config = dict(
    norm_place='pre',
    attn_scale=0.177,
    optimizer='adamw',
    beta2=0.98,
    max_grad_norm=1.0,
    final_lr_fraction=0.1,
    train_tokens=548300000,
)
Each number is 128 + 32 x the weight over its row's rms, rounded and kept within 0 to 255. Layers, rows and columns count from 0. Numbers have three digits each. The size before them is the row's rms in percent of the matrix's.

# down: layer 9 MLP down (transposed), 640x256, rms 0.0792, rows 14-80, columns 64-127
# gate: layer 9 MLP gate, 640x256, rms 0.0818, rows 15-81, columns 64-127
# up: layer 9 MLP up, 640x256, rms 0.0806, rows 15-80, columns 64-127
down14 102:083122158155154119089131085164161159142171122137132071100139107136144150161115121083139124114186088113172105098144075122061091022173144190113121107118170128111102065114196139116087093134178127
gate15 092:166188188151170108126183120093139124145147128107178156133063137149154137101124111097158107140164118128161116121155184179105118089143127125077146102124113129118168083090116168145153098142141116
up15 100:126173085157143085100083097141141148111145150148157128145109117090121121151101151171103143161136179148078109112099097123101139113130110166146158101093060102197149158151119123143097129140100136
down15 099:154166189134167071124193106157212147186144120116106149140116147144141126121150135123106182140187163127101135162110099150121147079134062103098143111144109083165167113063135119113130091125106078
gate16 107:156148144121155051143133094126073064155159141128114168070099147142163126064103134182128151104081127153119177144142144195127089081142110129177115175112160157086082088121106046131127113095144108
up16 109:153110116126093146131135160058139166131085133096154096195129121146128132107110110149072104134073095126167193140097151111091106109108169153184096141147098123136138115076147105127089137143125109
down16 113:088159119122122098104137168151098183156092183102137157085102138131142135130084149164139142169137125119140220193116139168110156134140087132139144149114133114152147153155125178125064131176081183
gate17 103:157109169207193137157105154121133124145117139161160135091175147114083100103105106122113131143108170111106128056177142134114064112131100164177102134116133105137135125090132132121118117172116130
up17 098:143082156123142125133099079113118138105133140130141146081185077155106104167140124101166118151077124144137146085116137110161153198145114168135095114132125184102116107151209069078050147142137145
down17 098:129204113111082080132131132151146160145103095106110133183107150113117131133123113104134087129157027153075109170072100097101171119149173058140116143146122073143088160151113124128154162123117216
gate18 093:167117097125158152080118121101154114140063149182128159145057098136125073097137184136161103089082128117173151144097168122123060146158171155110100151136146186180137162105096124152128133125120096
up18 086:105089094104119153115119155155145143090148158113098134060081112141153110110189095130069135123179154163158099111096217149166136136101137064096114176114140148139129145140092195096143112141133142
down18 087:171170127148136165145135114122113111130089097150116112209195159151160127175142181143149113175084120066089125112156091153135090185102163145119179113157104088141154185119149066119131116157132101
gate19 093:121167116106077164055095171126151141143107118127151123128098110067179133154077105127110126084124061095106120054086142163101162124136066116115128143156141085196128138100106128107102118180172111
up19 091:103163137175175087133143125086119155140144083104135195121109146156103143149062107140123136122100158077190112045127173144151172123138126142118127160177142141160119093136166131132141152201133166
down19 092:111073042152122124123096169155100140174177166122109098082090091158094118097138113114069169111089174157108122127087165135171092058137132126148114101088165125129093154100147113130109089159151096
gate20 099:079116125081206092177171086116076074144134190046123155127147146119102161134139136129119134197138141145089151105112101083093124115128122156138189177132123110101086136082118111089155082123156072
up20 109:161111112142121141161134142146111131113111125169107118105147123121121114176110093107182086136101102068169104117188167148129123144139121103141095133100171136081149140103178102112118200173104109
down20 111:173079162158183104202156179153113128096099133147163128103165132110172153134161148123198104125060092114142148129182113134165084172093128086179138173118102181090122196092180104166131133112108158
gate21 104:154048130105115102143134172170156064118141134138138210120120154163151098041099102082151153137130175143167153086151091137111117113105075118043109089143108091116151157189152163139158129146139123
up21 103:197155127113159100099124149113106140149144093146084120170168159111079167124093166132124141121122129085099135105127128124182075124085106125166044158119140151151117123090167137156097133100128173
down21 097:130048198152157091156153134145144109065140121098135169077098093126147167076140114144123172126152157137163231102179110144109110138159140129099131122106145130092157093110144078136079203103124100
gate22 084:108161115141107176100164148184168095134124161132103145046198121180103144062094145127147117072149102125145122112098073145103098144119104140094088123112110099128181144160071128114084156161165147
up22 096:142128099068169130108155080137158128145121092122159172148144117082135125107139166124097096151136166129044091119169111137121147044149133097127139095157122071186139110128172124108109073105138129
down22 091:143154131125126139148140085117169112147111100123117162106216105184086143095165137120159117119141069128112153159143082169077123153129158136050139110090133157103197133136103153113058170134184103
gate23 097:123095166128128128055158108084127136162159147160164147146066125176106140120111103124138098114155083154112183113136095107128114091132133141174168160093097117129159096149161103124163145143129162
up23 102:126159101101145081182131159102164146157130077089124144099093150189196188106126141064161141092103083079140140109123147124137129137167151159160141079076160175126177138133195101084082137116140165
down23 099:145132114148092138152114094107125083190179173141141115069153104144169160092176115064125156118118108126178094093134111103052114188178179147089097109117189151148116141121115113142144112125161158
gate24 097:129093189138139090119132135129113131118173145097165130110166153089128079149120096091094111108092163125158060136120130161074125128109087076125091163178123109137113158099113123098096150088210154
up24 105:098076133175072182100213047158179135077106122126145076027134140052129137141158139137152125115144118132182125154115116126114111078141143152167116122135177152124119118135135152119094145179155158
down24 105:119170118155118157093195132186209167064035102158122098080101123120144147143116122093117186122151127162174153144160122147124129164148085170149081084123150194140159115057140187093082171130124119
gate25 099:121137124168123114113122127155123032126178175163144143101178134127092143143081132129147070140117062076085136115089138107097129132146119044149103099150147082141145098092067133095129140127136149
up25 098:110144119096133137129176136141092100171180134091133116153150128151153133101149128152113160156187159150092143148088076084147094105142166173121132157107131121165059164183116123146185121031146099
down25 102:116118149042153069149138107137124099197103058097157084166078156153114079152099092059184125146090120139206127153149120159213190190107090145117078162119176153114154133191219086182129117102097086
gate26 102:164183106135192137195160150125159094105187116134132200107073120088103081136110043116160114177153107128157131134105133145071102086103119097096177163185125122149120167141110141090142121179161120
up26 096:101172140122062118134133133216137159097133139122128128152100141107068050158109128141089156156137140078120126105095155136171151127094121092131122202150131154122157147111118059106122093148110159
down26 098:118137113123141179125126092150127176116122113040126175115172134088090131112134129140069115175046165142110112114151059176150120122083143130112113189185114158134104106085132143180109079164144137
gate27 103:190199155151143113048142115169147123137138107133158179111143088139124168083043123149062155121171098108109090106127190137151143102171092102125147150127124180094146146148052124124136088125106118
up27 102:103152147123115147088140179138149123154142100102142165154115064091154191123072123139167115187102105133131137123089173106112140125147098176109128134154166137130134102211149148117148136176080087
down27 104:137182161088119068110149158118157130126103173182172182176168121139139154106114138143101139131135131118075127119134158206166177152154135175169124138112107185118176117167161115157112129145133087
gate28 096:189113111200196177123131112111143120183160174082150116166161149128105057060090133084142079086195073124177200120168129146116093110151164179142111063121158161127191129138139062164144074179134101
up28 101:092122096135093102131068115159153082121105135188135164113116139158144144112170124125143104180080136159101083148107078129134147067100079099109140138186070115145116133134147125128111204176166145
down28 098:120110128167155122134154085152195117125088215121129118116111093141145089098134198121135123120146061127129138140118113210126087135148143135134145112112144159114160093165119097130137065143110070
gate29 094:145250121104096132104144140115143129097118132084111063146143147105084155143092157113113114068098099131052101106109127177127166141158111163105116119102125146122169148168105108113100138123150101
up29 098:101136109089113140135152095107075171120098138086093167155184087179225128110083150141139066139100106113113166124072121117114144144142176158129122117121126184064118107102129147109104211108125106
down29 098:088057124133155116189125106084140090151134189133122151115118162123159078142142059132132175143124152127119142122081101141118117109119155125134081168176077136112113100124141150146183102133152120
gate30 115:166129107105171172167189121125135150139121170094171124123159119090169163146080129091077143103103188121151121060138109137127094066107072131151116124187174122180201108125101102099134154154162075
up30 112:133129141143097137110152100120115180121107125137137170142155066142155161168073129135144112175103115151099101110108113040076119147133079152118107112130128169171045146118098142104171088136159143
down30 116:111167094117108156174152130177089140157107133082151150194127136166153099098137140204073123171120113143143138073130177114114099072191153068156080154162140122170115101192133100065170131138096177
gate31 098:133099172132185115108145070142148077158135122099129154156171142153118058114130167143126117073126100129130139118171031117170104136098190187122116057139099079177143079155108098126135094121120125
up31 098:070080150091136084130116125139153156134161147168116120108108166112188169063148093093122123144123133145220114130126122079134123085189136169115106152200135143121112114145152147113166216136137099
down31 098:185154084122117162150146133106129110143125161112150074159117113136138084127131104067122079176115184106121116104148190114097150131136082123180168148120121132127180131122201118170075123137115150
gate32 091:046123153123063123063104111178131159091087133132111164149096114115096160144101112120186119123105042190149183080122109081062139156165135181133128090066137146154129087194114173116098171118111159
up32 084:121196174143180083113082123083123117130131123093179146107116184164129143102143087147108188128138093100079068147091111141105160096081128185139124152138133120164138112156113143113115162133164140
down32 086:127123075109120113128169181167165140107162150164129168137156132123103112126122141102186110121172159147108192154161131125090129181155115070099108138159121130077099077155127108178138128143115112
gate33 088:108160095152138118129163098110067122191084104191151126064134114171120125139132170164057109171111120178083164159149136093148127113110159137184118154201136201151132106120061138128123091082144137
up33 084:136123169157124149101148130175148132096135119110156161179053119083097110116146117142170115096136130152099138137082150100172099187180105107161092062116133122142115146149059126149171055048129082
down33 087:071128129125130099158081171134162119136123161123127101155218143122184156109135151108106118154164170101151081123162114204094150109123057136102161166107125080155135085073169093150103110134133072
gate34 099:167138092121124141122143139131173089134123162104137145051101129146135106171150122088096123133191071139139064105093125128120113098127145160124134142161160107142128138068120135103159149128153096
up34 100:091124113128095189134154186165204077124107149182141206082177083138123102146133128046115148131134162121143094102107179096132161129147119113097174146180134134127133116109131208069107164104126161
down34 100:102124140122115173103100116115116113127148130158118153120131105072139158066145111118150124121091172130109142172152132123148130144083100130168164101157097085119089104167132167173150108160086159
gate35 099:135130179150163102119116033122140062139162131110154107138143109124150166106091153111127157151136047139091153081150114151155153117119127103086162094183144125162167121070071157090061127123170116
up35 110:115195135149165107116157062176119188117086117165171127097082160180113201187096175144096122066084149124146191121154146100104136103132136119136120150092129155051139081137092092147112135181154107
down35 111:119177100161124108140104128147119158111115188137158129150108107070134193127086104113106108109054124145154154107150137147155140107163141089123121121073154139100115129156113135123125137153133134
gate36 102:111186134136170102135133105103175091101119175152138196138106182070052081094110078135160060164093108174069113116192075143135072128116210149093141102137139148128165120101087107102132100126197120
up36 103:135155097126156081161127134157139086114158165138127129109096113168101163166085081096173125114120165164138106135135135121147112179162118142105164063073068096089125184115182089108164083159136153
down36 104:114117103142155123180103164181108078107114104131127124112102104136142149186082205093087136129123175150142132158089171108106162187185101053151178111081085091052158138157151109115139124128086142
gate37 093:114145118155101127144118129104136100120084144098148153082124130073116086116171129170094093172133147090062122092137133146111075157158199133133079109152137181162098199121097107101132119134197176
up37 091:123104069096123099082157068131141139145139082098112065104091089133105148191155115135094104137130096093112095143155068087135178127112089106154075079154125081123114163129112138143189136158160131
down37 091:113133133065154134111074101144125124144149160165183120084178172140089199125089166114160137160159132133113187171170188161152047129070112117119143093133111124204125086141162158092047178175111111
gate38 104:145121155093156105179168074133144117118126117087103153120185177115109147163141168117143126176143116147059107097125127137148077099144166113101120069164180155176157151056126149135141122131203047
up38 103:146081154121122144147139107177112108122135137169200132101145051095166132107113092118114113156094124128163172149124123125099149086146112083098172082112155085100052171108131149132134119144155081
down38 101:087101135144166140156154154147110149110080116153100107088107112085114105190103149205093124161095105145150135090082177116071100127117150115103162118098096091119112143132184102146093107122140104
gate39 099:171108140097134147073148119171171088255156104084173125161101139108094136129083107186197120099138175128107115117123077102145071140150083152079092106088121162136136115165157121092095128086182079
up39 092:140125095135181151124138092139155140162147123146140122124128133087091071138137173194109141125128160138129161122150137155113136153153148114125129094128111205116091086128105122123097123171109119
down39 092:082103148150148110144053159099121129169170197132076127174148115120122189109175138057113092101115126166113123169121154105123124135097123169197158159124130079131126127121101128150078110104060168
gate40 110:096111116105147097122149026137141085138123100105122117148160197153129194121103134154132117123128154103131144163159062117099138133091102132106081150121137068156161037157106115101081084132160099
up40 104:160183172102144134150117118097083184081137140127187169093163145084140114114130152096097165124136136129151108177146115111115141175157108082171129154188187161168129125106069098082176041112140109
down40 108:146149103137136090086102135156153126123122133131147166152180176126061078129115114112112150125122129105078151134114136110146111136133072170125105153149206124122118098096125105116172185136179113
gate41 090:140117142153070126155122137130079156183151162102112142079136116127157154092125062156097107153129109124160136120113159175089038135141130146158145170136159129121147152096100115080114122168128059
up41 091:148174136120092163132133105131127171179114146136135106126179119135167113124179148188105109114137150122115127162185135143079086179141142124189131147074134157126117108084130149088095151146128084
down41 096:121154169137087099151126094142108130124089097177145159148129081108122117129160174130130092106129173166104130220175105156125164127145159099104155142097076197150082122105107108171153103082165203
gate42 102:111137207095161078123128044130108097190151154092181136190141149115079069157066168098149086113093133116145193144155075187122124126162143150095082118145150154152115146133114039107112107140134088
up42 101:163111105111094123145118149132152194110122099187154142102130099161178147112120126120081149167094133158111148119127125118117125128117130098202122134141183106171152170128130134119163144181111099
down42 099:146130158188163125128152127179175140154105166101174119212129121156190114091141147127153089170107116131170184124179096192123179118161139120120084200149130114148132114115094120159131066131142144
gate43 097:107174126104089147107139170141106125083092147141056152137129136128123163153136122130144105154126108123129088071132129131086135109091085130119182133068169182142111105155124085117168152133094143
up43 094:112165142129054105107115125166129173214144065174090123126051170152133124099118144139126154134160131070087134165126091180115076148125152144134092090125148067127155130182114118145128059125123122
down43 093:094144133128155126214135121126100149128090092128095115163151162153138161109080157146149086131165089096120100107098105124077114113096104199107128153069111136180078117116111090100127200138066128
gate44 090:165123109156176102143113070176133132127108175102141088084191202125093163095130108099119137043109118140078098162124121121145127137105123129091115064157156158179150063190103076140074175063148103
up44 104:114162150119107132135092239115080162158153131155123190071114119147199099149074126144093112170128119108169166100079116161108140103137181114167175163138129137184138131087062081073086059189154116
down44 099:158163137155164081149120165150101146166105145092191162132139154129138153120116171148060095124081090107150154121112167132161166122174115109118132143128141113144139109220059064079121106087128099
gate45 097:074156141132168104168182128078111068156124125175189077093142123139077094096126170131147172107182085131169111122162114137160128082145191085104090099136141103109159072092082099108116121171160154
up45 096:089094113126146090161117138116125120109150047093157152094169168076146093106133137085097138149142129157128090130122155173148158127139138146133123163127137136075151105112224125072116168094124107
down45 096:142109125126139073155087141131199154105076075121149137128105114120078173110109152135133116161125154151102091127178082118183098142081118163174152107124112136118119209174102137146211128178150096
gate46 097:158154089172121110116134073126118123152137164145118168140109092137116141071174146144170104179167135133091144138207171145071072143140101161142110126132076119121133117056142147124154189166204122
up46 104:124181088162092101135090091132067130130107130132088138146152089115083118119196156103155107149082123111065128208130136144150144151136153087157199143067142147171098103172100168088102130135099145
down46 100:105088152146058132133095171191084143114121126111130111117163138097126143151116088107116094081121126188104069171036050098139139075107157127157145117155089117169119166186168094137156065163152177
gate47 102:086202120112154129097115150155197164084192128091129113144107158105132149152084079176069120147122148154173108101176124143173096128093064152134130121145127132133159075115114115086094152119149183
up47 105:117137018134160132164117130149081137120118064131136145086090143112134104148111089117139163090112127140147150190118130105116171175127135143126083118076087070069089162157142107123097115118072142
down47 106:119078046145146085114104117102063082086096184141141123090085162166191069173127118098126150080142118110178115103145133138078124123160123122113084127100169144122079180078170127090091109110127121
gate48 087:094175120146069091097146106133118100163147108127110157118188196127066111169117162097090152172105156127074156114117070127148043095132117144124096072175164140063103132146041116117093109058131147
up48 088:170118111143148167112099110155150093094113151034164106163096116087128094128096107118132069121163097121150092152144081106069148156089120168158120132092083092129186106106161087123094118145108111
down48 091:099122148138118116114084097158123124182119122049114176148190179141057175147126142125134083102144144105120161137118083131092070122118145130103071086138140174117175100154069131104030094075111159
gate49 103:133165105136148147134153113131147072111093155075136136133090157079080142151132060077126096117059140109095082114131094141108107163159111143150120148114148100134129159110132116071104130134137105
up49 102:204132104117110110115143072187087206093145143105128144149134144045094146119095118093141169171127115133067158116133204155174123074092133108143170145127162203119124115139108081088099164164142084
down49 104:052124123045113150121172136191158174109106129164155090139121101104133117149115092105087110124136113098119105115108128126172119086126093072079142142138121091098119088112155141144172044118145057
gate50 096:165131146127137073132185088136111146143207164110197078117113168091115054114115136118089149118188129127078101118138096171159108109144101110112123075179106122171132087168125126105126081103111115
up50 094:128094072068142131170169118144087157138148133108121112095170097123118109120141141136128160123158152079158127142197132125170072172156130121038101064130102129152107180145066169145135113148124085
down50 098:082147123115123202116106133099081136111099155116077179094162128118120149078170130136117076107117096117149154143136120059112113118155130172127141160122159158092134144072115176177076200193112136
gate51 089:090170122141151113084178145093126124116195121113108171058060178165165117089150149162085123105115076136169092094123061116089138123107118139146135135163088121127160068061153163112131148107118101
up51 091:064101076099134114155151203090131127121126166150157111077187134125108147128120138158152160115123140126174150098091141087168142117141125099168083129156132176115056141082089112115150168136167119
down51 096:186120133116148130185090096168088119135054105162111072142189114091074129213110106092176154144137177100057133160162196097140098142141116142150116131106172153125090137160116072152117165153128123
gate52 095:114122125167097092108156103105069068090116095134070120139143114098092116089113090159146167133172116176091112124151123103122111074176082095100000117146085105100139122137127151142144140120133117
up52 089:131124152090157143166156156127147130140148159196123127116115121139153136053099132104152190072151108094128093111135129164160112079132052094034155063168174122068136131129106159114124131124152184
down52 093:142113113167175117144077096156053112077094126163148109118105126148159135170113163187141046129146119148110141101096180101105120164153135152164092158098094137165099082090108099088127125107097136
gate53 107:165169154151072138156175125130109136173156123142183080112095105136143125091126095151127150099154131062170115059170110158123099126158127110153096138171160119102163133105134195095161125143167118
up53 097:061120111119140111163174118138125144091105139171135111118175109078132126127127077124171190074114154070164122106142122112156152126160105092173150078138097133079126122113182117079128138157152129
down53 100:143170207123143071137094123142161096132128081109132099147131114139127097117085130146165123162129106160119121073152146112123147145178132120109136163160118105090129105158175132108126061167095177
gate54 091:096138130110126105159111134167146104167196128106114134135127167132068102080124103160072030098141138149094085102072112125138110107146090084127137126153176131100103142143073089085083151078240161
up54 091:174105113135100103136147131092098154073131127124107127090149140113139136121128151120165135074119136113134173069169108147157106130126159174119126178111090214169186111148143106136150067157145116
down54 087:147102108102136137175105113121173124116152102102094127114112147155132100104154119157141130079089185122087064114089133145106162128138114109085138137146163159174116153114149089111068184108190120
gate55 089:144136119149143100078161137096099151123182180127160128128194141116098134111106175147091080148146110169130053135115136145137117083131094124160168164114122227147107107173107091139058171152114139
up55 092:137173180185102108110090174063113089161129127078115127096137167106076132132064109107175118159146102157129109087138057112116138096108139202154135108143120081062119221112097144171151087181174089
down55 095:143139133118179095099148122110120136157157138109147083162172150129108156117118203137107101090166119172119076119103123134185091099149138095166138222116151171130107115124120070126091169153165116
gate56 101:118196160181117140076146042089141078137168151184140142200062122163160108111155118069117113130128159137141101082114090154105119141095091151123125124119133128130168168096163120171116128164202109
up56 103:177091097133202161153109163114119144148173107085109118117147136095110165196068115120084145148147101141109114157118079151153129144113124090172144161147112156070111123100140068128064094118084097
down56 106:136128119155206155131125093084176073139160170169112111164109157150110169130095186139122156108136129090132077119138064182079174162120104094110143167137130116108129093073154108162095142124111139
gate57 088:166182149174030081039113110129157102102115104140131135095081121168117095140181115131154135118137122095094092106127119152083122147142107162136091133074113116116128169116050161110099126127113123
up57 090:114147110131051095131114166171139098138072117203159149177136053143143120143180177119204133085120135129139133144089169084103145177150127120139105147127116101122089218111129202124164152087143110
down57 093:075119126083125129250160139107087124119098143142080085149150061119180147153150171104166114160157153117157173144107172111178166140174183085119084188184122175140071158120203149141147145116149146
gate58 091:104173149124136100086115133119160084168104106129134135200090164182150135079076159136185117088094171137162083083089139142101133092120136195126134132140146143138159100110086150066121227088176109
up58 092:098139116100180123120133200174110156095094158176120161171050158155105093177102123137151143149136143140085131110074087142061098148129155177075098126131143164129104051106066110177171132143152194
down58 095:137114130119137146153134141110102139114119121141172092155114096132069145172154173180114151190154106117128135122084122093116098115162175101143174144152154100136059132077144127159154124121137079
gate59 103:154129154139063133097194114116134113114163164129143145141113154130089154132085096155076099134141125149087114103164101165124132157156022149098154132115123058090121156106155110103149130156181094
up59 106:153146029146071169090090155159146117101184194152160189110088140125171169158142163112115189109119077127149154087102129101152165090178075144188160172129133137096152119117102150120167129157083121
down59 106:166085095130140143131166174198177148112159135136130096104083160143136119147145198094143127178083191144183187151107186181115168097197127156152177174092109144064193148113171119133096102188161093
gate60 096:115163124129111082109109121134152138137145122126160098154144180129154138121073136172094131120147120158083130163164076161108163134145119177137122135173180122120191035161148084138090121124150127
up60 093:171148166172130181160109093095131216135113094105113119107178118120188138134183089157095152153110116110112148096139102097138145096048130120183130162134121162184087128117135076083114083177121167
down60 096:122107125162098193089144097134173164068116108121092178140206128123094163113168165122103129110062126085147140113094159118123110142125114121116082127137106087182153073154168131136097103125112098
gate61 107:154150147171099120119157130078097136155110151155102115128143118074080129120039099132096084104108138195155089096103094141085060063055088111152141122158164117119118088100116087082122146138184131
up61 105:156164132125171118139083141073082117184138148186103126138104116099090173157080136109137128165106148212098089106047126123094089104101129098121107107135099109120110147153140114146144131156128159
down61 105:191138126104121082127070173191174096125186107178109127167101076145168167176135134147160177174086094198145096180130173115111143117085157124130188102143132153107090152105086211135163068154134131
gate62 092:139143099101125126167124078177139170114121139083103140096135129093089091138128113087132187115139118140159143172106155121142143157080130147121155137080144152126098143129146088075066122189101119
up62 087:097135097139129102148128110079141153145132155116100158164079086117147087095109188075119160094118121076144154156177129129111127101048145109124088152114124169115132189110159173090206139120236111
down62 089:140104172148114107141178125170122074106162105109141116145122108141175133171137137117074087109154091172141110153078090121156105069118130143112132123135037118168116130166138125130091152116064097
gate63 086:116120127183064120129073203094121174146040146169130173139127083180083115123154096128195123141176120130130161110078168113090154130168131232198117096133092190106075174158159107138186191161103149
up63 085:117106174162142139089129101108146097167169135138126126123127110126088138162094114166133114169189124133068143090075088132096146105182100162066205104109084126164134102105142105087097129150103142
down63 086:149154128102141139151097168109072149126087128112121143104125132121168120109181133062115113090064105158198121173166144106165126123113138113166084139180162102081093161124123144150145108095138129
gate64 103:115154147139128086128191097130119105117113172077158096138134111131107146086128104167098107088168081233093126135168117133135110083132162150129139112135153089153121103082200137094187111107131125
up64 097:110108102133165147153098115162200084123126126134121156133109138139068132173149120098161079106119149075136126100105175142082041111148136050159193098147163148116142162136116133135083112158124128
down64 095:076124066163144096155148101124124112124138107137103168127141148101105135148130138112138104128175079213113174099157176146111063119114194112119128156148142107111163107124142044158146132173157102
gate65 102:089207117120123121038146068099109115180127106141150157114201149135089138169129151133099160121117121160129148110177066191149126141101192122111121165167144142160178134160100145144150148075160129
up65 101:120130139116190113137128152118081058090136094161070151128145122093118108147162147133154131154113171128124062166126137082101100163146085094129129080185115090077140118140189108098120128244109124
down65 097:162140176068161158090209147147112127144087147100108181132156093134069121128113099127072118159109157098098121121115082240168172144134151102128105139139113091202138156184085159114086142077100097
gate66 105:130200090159085123080193072095110113105135140172191114110133099124158168117107134147101090111159111173126091129134168150139100143111091119149187111132184089158145177105138153123108138112097120
up66 106:123115080145145080116138117163100182116107118138139087119137123101174103143115119124130167118094135217185117083154152190179161130134083160131139125128180084139137157120155128167169193131102171
down66 108:144158103119099131085111125140138132120086133131100084119115168148135112159108103124106185097062130155179143084126188125158115167169093160150123127108117153150162145143158166153125129129112151
gate67 117:235111113112177138162196084133110121144162149101156171139116180136145147107123124170084156101095134116156082107158080176084156088089027092073122131183176113135220123115114113167115106180129088
up67 115:125117146078152145131124129089143173164128138140176174141166180125178120115157135095119141146122154132153104111167125125092133151159148114111063122165110133175099094151106101115134132071128165
down67 114:107076158165129090155102125098116131138086083152111064103103146179110117164126129140171135133174146161188072148127150192184117101135106157079101122193154132153093114120126148113135097119142101
gate68 104:083079129188100118127137120124127140171106123118177084144119134104062110197083076165105124146126097197103128095167101109088115142176141119138075103216116167138122119144167099065124106142118118
up68 099:069088093154104195140106145124087156092102085214173152123129074082147178171132065176125113131149136158117099109123112107177078182158102166149183140184183157173120137122147097116140180213095108
down68 097:165130143133112121116064115152114124087128126124075137142130095169166121106180129109106200133115118037129134118066179172190136140140118108131141158059132088144148151106100115145114180124145117
gate69 103:107125108076156129122188108193128146175108144125134123115097138040108075131146096038058112105122166131117091049137180216093056074178146103103130066128159152117203096115116123074156094121105115
up69 100:129166079193118119147089110128140120126068143101165107137111147179143091101176130109167110094104153094114125156049127142141113125149135143145148110104152112128153126071084208140109042075141124
down69 103:144169097110096074153115119094086169119099121137132095093125163117111060109111137120061131128143132117139126145080132111109121146189089152165111188169137090079162110107104057073135167096095116
gate70 101:137119148088160136112128142150149148083165139149074150167104074108113107147127113181159115170104151124127128079139144140090156180120096107162117111159027164124136155171129111120107133105146111
up70 099:101135090169152188092128130164127188180160121108124124168104086126129093174125133162146098133103103171123142121181166064151115162100165124142131128151094076129118184163124119149155126096062104
down70 089:090141151115025090118121128107148102144106155160111127082092114100179129138139140119123154156111136151174153179109096135124110071126144126120103118120212108063081106063112138199128150172139122
gate71 095:170109146119148120160146132119082139148069159081136138150111124065160134096115156125156095116173148178107126152148119107059087081086128133062171133193177155161079085084089147151134121147164145
up71 094:143144201147165092093078117102161113134166130120130148113160180158055108118129119109104139105163163167148056048180167157092107164088052177152113165104156132103159149129126158142127136051110143
down71 096:107140163109126127099140138097112124128084123090140148173166170135145115116105111128139099028130165135080099099181098146115144054128151133130160141106134154114142114081084154145147128156131131
gate72 102:207239130164099131144138094089168070160131120146081133125155093108146140092131148031109153154142120080142123051155152151145118110094152084147160174144166095126169134135173156172111122158138070
up72 099:169170157142179081133147166139159164121129090157121092200123121094135151138086145087133078092117147079114131100149163149162104147150088185157167107127189121137118197116141183146152123146116097
down72 096:069115145073094124058091168136074148146173122129131073172112143123082130098210110166127162103127139120145120104131192129096167114140175200133202112093151205140088196144063152124132184123120116
gate73 104:128111143121107125105128151042126126167170114155135172084141129100093078108086163163152128153159149232106100115180088126109117128118154180141102138168133106137154093171100106140062164134147133
up73 104:100168144148156136144093130086086118106081171140092126139133153115185143049098136141124150127160065143137116115127143118155137173074122194112117093139097117176156182098151142134115161135151161
down73 105:085125141111155156129127118177186157130117137109117157137056123103126141203086126138110128098145094206103100127191099130103118097140154121157186150156157137146123138067124083095116133127128146
gate74 092:117165128145095089053200129169111128148146125146162124101076110108132128094133085080134126084190129104088145106092145125139094095131154085102091106083099087105126104147162124116191085104139099
up74 096:083108115037053134140136131143170138146097156122127149090155064191169132178117125124191119106123166140139192164140112162147139162171109098058096177171177110167155129128147056089102097144111176
down74 092:147105168158221151125105086085061076118143128145081143123166109130153146134112111176127132102126086098126111123139147156129122109197182174077181086187125131139202115113184114123133182135103076
gate75 099:196077133116130140160167094170160153123143101137153152077168164098105110161182124098133146085124123117100148059160170117161094117141156035104177097120161174158149135130102129135132130164068099
up75 101:084108123129131120063081093123124087140138082174104128121165102166163141087172137094136125129130171162128189125124113109112145149134108200134134170127152067132143146115116150106124183177082117
down75 100:088148088127126098133159120139164163142112128110108097160105149161151169091074127140103160136138124145162093171098104143125158127064139140127110093096167086139095103155107142094148050062130160
gate76 104:116160120096184105156166073086106138152126101082234176147109145156135099115106095082101095172096118131150171106132225135133115170157106113148100186105163132176135076131139075113160133145129095
up76 097:104145179135070182088129130105093158147165147155153068136156162128141121048151084168091123164167097104122073123096154093106162097111155074179097147172120060091091086113161113143106119061106104
down76 098:142149148158143198097137132153166054099097136156102168095171104088120120159162088142159143165165138094070133146172138117143143107106083141056170196135120146114169099152161143098097105140129058
gate77 094:208108117166170025177085154130113113117130144140122168202103119109066159123076146198144110151098123161119090122151126124144130123108126145177090098121159155145140090138059065143114132128183142
up77 098:167165113193132152129038175167070145084186167158048133164163127119119090128116146163114119137089179148116115129126110118118157159141119137062160090100139180135131063112047047170129149169124137
down77 093:044166145094146217109150120153146154118148145083109114047087085127121134106158133088138151148093099054110154151112125144143114086122156121051109140111144088088148156115129150076141108079137080
gate78 096:180107089116145133123177104140080119149110181067102106137139091141094154138110144104152109131124142101151120110174105119079065070113125192101137116134105129162125131110146091123077232129130127
up78 094:040095129106106105148115118092132099164145110099123108086091105121131092126168165182109113121101149185151114147095131106146122218090155074166091158136112088185116116170137139134171066146166100
down78 093:119148141070149151129203116100123095122121102128100095094111140118119103060128139127151140154093083153143135112123124094108090138114119124110107067135152114176130129205151099085180097124172088
gate79 106:139123140100134121156153100114166139130152174124136170154155118115179202121115127144142131086044100147143088103153127144069101116103122133144105137184178113123167117118135068111162126141135066
up79 113:106076162117066141125175095121074051134134133109184141119125167081128141061159093075119122134125118100081093166161137150094120147117133065127220138184105111095114150144175149084166122106093089
down79 112:151056185127088174180137174080120069152157135127123071120113120108089124167177097156117116116106095135180079129151119085124116186090175144175128176131132128165105119193139151124108120139052075
gate80 094:121064108107138160089076186119136127117153130116132118132144183156109071112116122150145066167151126165137118101131128122151132106134141181135076148104099123110096128149132118130107109159103129
up80 089:137094183152139179099062092013095113144117130221115093117155144154123068096077169146128102099176119133174154072192096175111131137145162198157085127162143172106136122104149086138098147181200151
down80 085:160203134142127077136118110215114114161123094117145145114116119111153169159173113133181126133133120123053143145152135217088178129149124060108173079124133091113145124151116108088121128082116099
gate81 094:095171117129185178126133218139130082115109127172155149113140131139141053132107135104136107162124135153181213113137176118123128090140166115139128109134153133061104138159120075104115113230158122